Each number is 500 + 40 x the weight over its row's rms, rounded and kept within 0 to 999. Layers, rows and columns count from 0. Numbers have three digits each. The size before them is the row's rms in percent of the matrix's.

# layer 3 attention query, 160x160, rms 0.156, rows 0-159, columns 128-159
124:555481487523511534558503476465542543503500546495521499436486532440472506489515534529513510445597
095:479474409519520503495469468581489493511505536577581504511470594465472500495433489546499466430525
092:519539479462519509515497497545520503492448561543522510534513535445515519555526440450489493523488
119:517528482492588490494445503507544531587531547529518494429514512539518489501496514480559463471540
111:484542509478511492472537535500498489504450541496432521541477534512543495445545525464471480584465
104:440534497435472502513509521468524521491501442529487485515483498479493481476592617586452525481526
124:484523443527506464482512489491502498514518416438582506420524553500582492487512527476510496533488
126:522499472501546488542542553517438514500490476503497462442532470543514520488423445486488513472432
125:470526471463446494529484507464493559502473452446460538428510455490497441439484485481509487508490
095:473517431500465505454524455554548460483575526471476501552480484488454459472507484488499538534505
132:418486483509530484478550466514489494527579535492494491609519530514536471481485542495517534518498
132:511522564528526496535528518598455552533556493537478534570515423519463468499446572399531453503508
117:496525516471463532472541549539451528519457512463497513521457522489525443448560594455479469572469
114:486484399533409441544486499483528533530467551530442429530477489506484509440514581467514434526588
104:479500487520399485470437529512442577568503437452491551464520448479523501431500555575501496494562
100:470473580491496487531476523498489573505452425458507528504486550488513482491487569483475516454527
114:507522584455476498491556517474521548527431499538507542443547520525473505452548490501479480434478
110:496461567549530497506503559384512487561527456469520532511481519528504529411494562571531508487541
120:500541349472498528456498461386550493506512538510478462464526465553492467481510547512495527540467
103:506431459523484509463452523510472496539490546546532485492465540550481516499573502514509439485533
094:536468458478480422512464487562462533482530478489507456445413478437505518516516512515488495496483
113:490475510503467474493511547561548474505508508511496491472461487509514493541451448401496470443476
094:528479525520480493478501462531491446481502524425515466486478515525536482500483455455475536445514
108:485551523550471446501527406467452518475519440524508559487453502488581489502456464494499506525507
112:461510459528559491557425485541513512479586564427492482497453450557471502536484564513489499544558
110:472480486404544505576549501466470528520487450492491557502545480479501504471461482554508587455479
105:509502515523527521474474477528481505509573502515575470499472497587524522523530552521481553453503
118:502524478531525508478492510528489532530504543468554570493495493561460515435511454488521493545456
100:499496545536496498474481576528528494459576488448494515452455480505464546540486534546433563442420
089:503478484495577467441482494506540497541516533519530538505521488504464525479465556517489501460560
116:485539531628493500528445461510464512517478496473530474503462578531497478484491587395512495459544
097:545546527439469562513526470547490515460548471532576400617506534514426497473459516559460488454552
082:483552534524560445492511563491501468563458463527477500591470507466557528452563555524491441507436
088:445496517486552454521482558413478584473523605471500514492509543553425465537474459497518524514502
089:418505526500493504460456447462510512494516542502472478448514493534446481534520427467489520498485
077:493502483508498555512493543487425459508459521392438539468491511469470509466383479525424533471466
082:496434519501559486566508527464467460457561566445511465503558442494494544517530434515504452472486
076:534479550474530522472576399504550544540570498425526538562479475468486478507505511464557456473564
073:508400451516537531494504539401509534487496492495551518532499523537511480566535488493551510560471
080:508519497466565524512408496406460474555442531559494498531548466423519475550527494515564527459504
090:513481455423503535475515538492486497485474490475555522500495515441532457484520532457479500478530
074:450490537542451522484532517512456482483533509541484467474521492572450518460406472532558563524473
085:483533492462519519544492495505515519519470535511569498569497514500478573498496436537496484445464
080:545493566502417470568518522432493510487505363491478520467495523523479514524457498538475535502524
075:453463527437541511538490516544537473406521578394484491428514465551421507548480496493454516483462
075:535501497455517453511503519469565502461499508528508459472458490486547489536514545427493471495536
071:508513533457481459547476468516527478524465543508432556520464445541496506489441478463505518484438
074:501505516499479525478605517536566465527472404501463510462484549487434503439556532592516475472516
076:534488489416461528542539505541542505483514365550481510550537545483555501471494488477567486532487
086:459461536481533499509499546524520493542487546427469472548473493444410505504531452452497556536432
076:527476466523434482550468496535464558479565486538514473436437535490460530585545506524544445494513
074:486491445505489563504434477465483530528523539482468467454477563496493505480478492495535546484550
076:483497519465483522531486546432490513568475552470482466482514508402467500451518468467508461495476
085:524551512512444531503502459497463462486477488518534566471486496492537560500491514481451479539430
080:464458555525506466473501508416499517494570502457505537522520517509502514474553491523534476426502
077:487529541438511458502488510431502470494485465443505494514508534554500523499485478469514500596492
073:507492498550537519534464504455553523523492561611561532578528490496545477481522564463515540459580
096:512496510463562490486490478428494542511522576439544551565530458505470556518511476500428435462483
075:490508538508496546521486493516512521545433428514503511541425487449469499496485504483542474426513
085:529518489442495514544491521466477464592613508480535435459573542479491540516549559545517549539562
068:578452472499447489453525547433481571475521523464490488604555481526463470503502564508546504533513
083:445543471473549514498525493452510459503436542479500469490522537381469516514511473505474466591472
079:577485555514569451550489510472518501472501530440560497514467489549550560481503472504511456450440
079:586517448459595472523528512504449443558481531430503514570556446468532502460473532441545471466514
105:495462494480519573516458474529502512470457474471505533467435588479469506543512478474461519555501
096:469466536521459519497526455529496465483462470521540545603555513460507480570482463529499489522526
102:503485390535543520487529496546481504481451487502472490464529522482539504535558522521510475534480
102:478533473502400548476527529440580517510451420486473535489533559504509457575506505512576576504508
087:478530494531478569513517501547494460493489483510474485505517550485553528379585534544551592509526
087:475487535437575533492512421514551556521436469515532476525487555532444479554533507540498540522434
080:565535475578454480469479481535500444443536442560534468529506509520546550400487591541443548502545
083:478387478506503500449520515520510542510540533517508415486498583564541519494511485526507434536500
096:455531469525484489542512561496556503534429503533516443560540471497489509516388473428520569473529
087:473517473473464518475486588552548401508507484478476495425477463475456515570487502463456622534420
076:521543524452519538499557507579530521497523522475467481541531494475472505538548518510592411563530
096:496553477506505506476513552506514506498516521445457503472568386473483466525514481433597517465566
093:494589473563418481406533489391595476537556496469526494465478491544494515543500465456474488511487
103:482493500514456459481554555522457510517481459578485547458587459488544457445522660526523504509540
091:519532544485436549491518527410491530466523554497439519442475511536480485567499489489487573518553
089:523532458548475488466484512543549504468453455565531543449553525558544541517515492496497525473491
083:513561475479493542458549510428523467529561539564506487518454507558481442502493522538481507538447
098:499455527518439511480501462512551420510486418519542506553478558526490534526522489548470453537482
099:560495432523552473451528479509522459435468487453509478438498495460524523526527510476504516542564
106:518465568524471511514423553432536539540500513468501482440548472497458490535525516467521536496541
096:547572493572446480487493488378507514510482511534544477499464506559524536477470490520504495512457
087:572506423468443561477526535547441511502561507487509500494505457468481482510521577515471532504503
102:449465510510428522446478524448488436440490413458555577502550520510501493558463520443472446525520
093:540454492453510569522515524573498437475537503449513497461512485475503581531491512517490527482499
104:515489565408513521542485519544477530424558548526438507531561400487488476534464496507546544506506
081:492509472503474507449538513445496484558506431511507471511480488516563506439562525495524459525479
086:506513586494445465519510537480485521521532479428493517459469437606504527503567455510472436483510
096:561439519441517523531487499497521473478611503465514462471476508477494545515453439445498504490485
084:580534469433487494522487510548509534560563531557526476525501475475530396534487530468550484410493
080:457491611479530504491559434452510516493465433543537494459525468427568540525522508522580514561459
081:555509574472418514513495512520479619470430415487472538529537481490491472482490538511512532463440
097:499493493651493488531469475569488540516472537501496461604578529574531494490533474559485517493552
102:560466559502485462497502552569514557516545450540470464486532498547584520461534547512580479478449
117:517464516508531539444552527485563637534490552451531446492534472541586523467577495463482490498463
104:546449467519477452531461486539480525495503474397431438561527547502519502482449431486452550499489
092:466557462386474476560544465448492424513547450541509499473471480490466502428516502547453455494523
095:447541461556574461524507500505510480531549509535436495495433532502474498484488491490524472545530
096:515518497532500473513487446530556494524544522598461414511491489513514473455526580506490434554499
105:500504497552452472460509451520517541500520459570488451500546498554543505493538466496508561536534
102:468513463454424525481520517602516569481473507576493485476497493612484496474425479552459505538471
088:416482522538532474499568514562478492482455497449531463526485440480468493530488493494506514439566
102:436535488489539435526493534464473435478503416453505553429471515470445507529430473507453490549542
116:405565461443502513524513487460492379454535482467435541537473517522425491540440501506456553516516
118:474457394469479519537491467479457469495478483495473437528464511516446570498485478601500486546448
124:533533430423514522548497476527442516502475521462458488556418512459428491521509550572511502491456
148:541576453478491428536432457491525438470477523505532566497523559446538474530500500445472489461526
126:520448478516475529464482490373579516537548586454503492579524497525448521493526529546511502578487
105:488480543461443498435492451461564532513547525569437518474487487536546481486451458486508490535412
100:483505479503486492516408552537418447550522461503534514582543487508531490444512460485503517477529
128:529441483518572490446508475474511569484527564544544468484460511564529476515500439497533468515409
117:562495472541456466484436513536469545552506511531532528439527547517568438456504451434493450427521
109:456503438430489474513460535469493443460482423503501554484464560487509427496513497433444443468531
106:497504422504511462513559520552516467488452462462496466468433500508456529508447552484486478487451
114:522518541531487478480459447538569546511606516456526553478566428452571515415480475483572534493535
113:492513496479435469558510462520498464508513528405480532496508476435482479510421433457490536538521
137:502547452494521429515454492407440412504493499463515584514422503467485479522452481455477477516476
116:461530532437541470536507535479514525516508458519556518472521495541530444484486506490549468453506
126:453501529492461565459540531412493521522531449458428462580521490504432513535481535579524492583489
105:434446461481512499502468490498527440479484496472503567508450497416493536489444558525466488509453
095:556491494481513510487500418514509514496455492470523486500524475449587498526496594442512480429598
098:463530441535443506513458469491467527511525472548578519531491499515498528508461524596489541509515
110:546464539513468471535481551496566564519488548498519465452568497571566522496503500502516538533504
113:576473506484552449389417475505580499537462556542566510443503494450564535508496467436523543475489
098:544514495545564468519467526532544554550517498473615510462635480434558494553550521478472517510523
100:507499509453565511491537509486481514522443523476495569467568498448503538529494477503575517506417
095:494501465453452518498480499497545493497496452429486547519561535482498492509459562474556532473540
111:512524487484445487530474532469507478490590517515521506461533498454509522462530546522556531437569
104:496545473526507493509492465539502503483402473462467532498502536469529552470512531498408500527462
093:398513502527492445483496495470504526485483529503418526492511481480527492484478511498484506508556
095:486504532532533481452475535507469539512550507570576433520522505584482542514465452515512538489537
094:555550533556510420453492523497523501466476490479444451487512536465542558520561444486491551486505
107:522477469532509502545502523474486464517521504500517498474504533436475539450500509531536512501494
108:488500558510479485471484442449528484463520517489520456434566474497492503537571492537510548467570
128:512533504539407436481493479456525481508501468529504522495480525521500498469497437500463493455542
099:521468513489514564527557546538428483399462497419504511498515481488514501510564549529490532529453
091:431516512512511467518540477601481439511461510462533467464493494559535501469503529411508541495514
108:452517495473512512549536501465534542466494559496477481465533446529500485497495598509521525515550
095:479489567566521518445487538529507546509510548545513547485473485561473547537461437497467539513514
115:503474516466510537530568501449543533530544511477514488479496484554471489503492527507492537487515
112:558531497498529497452482508502450497545513489539521541582524501518516451548449442504508535534541
088:447467473495462495412488483479539519571572567506521482544474489562467460539464426447547489485557
100:397431459490510490507503442528569523482477476532502446475492463468473497470543584465481597582520
105:473526480445457470471514468472528488490561510491488492524487497571509485463487529450502502503518
090:535487552540499481518499557525472495483561561472513500568513451545491520409494565506508579511490
142:489522502530434469512490443464523480516485491523485515530451518603543461477475468469498510461530
087:542563499571487487506492438410472463565536551533503442473520503530526496491469516567490494442519
112:468489524477524493550605489506496529497586508506497466507516475538505495510611563537525481514510
093:486487490445580530524552552540430428451495473426473511559496492475487472531506401384422496497443
095:476518559524475498526534523453463456469456450457437471498559445420492457567491509480522501549472
105:535539519523502524526506478484512475505435439461483533530462490482480509492502411527476461457472
107:521472486456514556500506479558470515447554526452480495487476481512523485485484471504435477516535
097:485539461513489514537451485531580519458548479498425471426463567423488500467539539440470504510552
095:526520544487504515539501573436447534517540518559462475523491485533530481517436423508516465413520
095:483473558518517496481471530493501513506504530524515465540526477532461536504482507571523511487501
097:436529516464541520484553474536484531455571509586594466502538446499542495584599489493525524532487
112:505497501513605589486530510600543487455455511533500506472517458514487477494558466498492533557461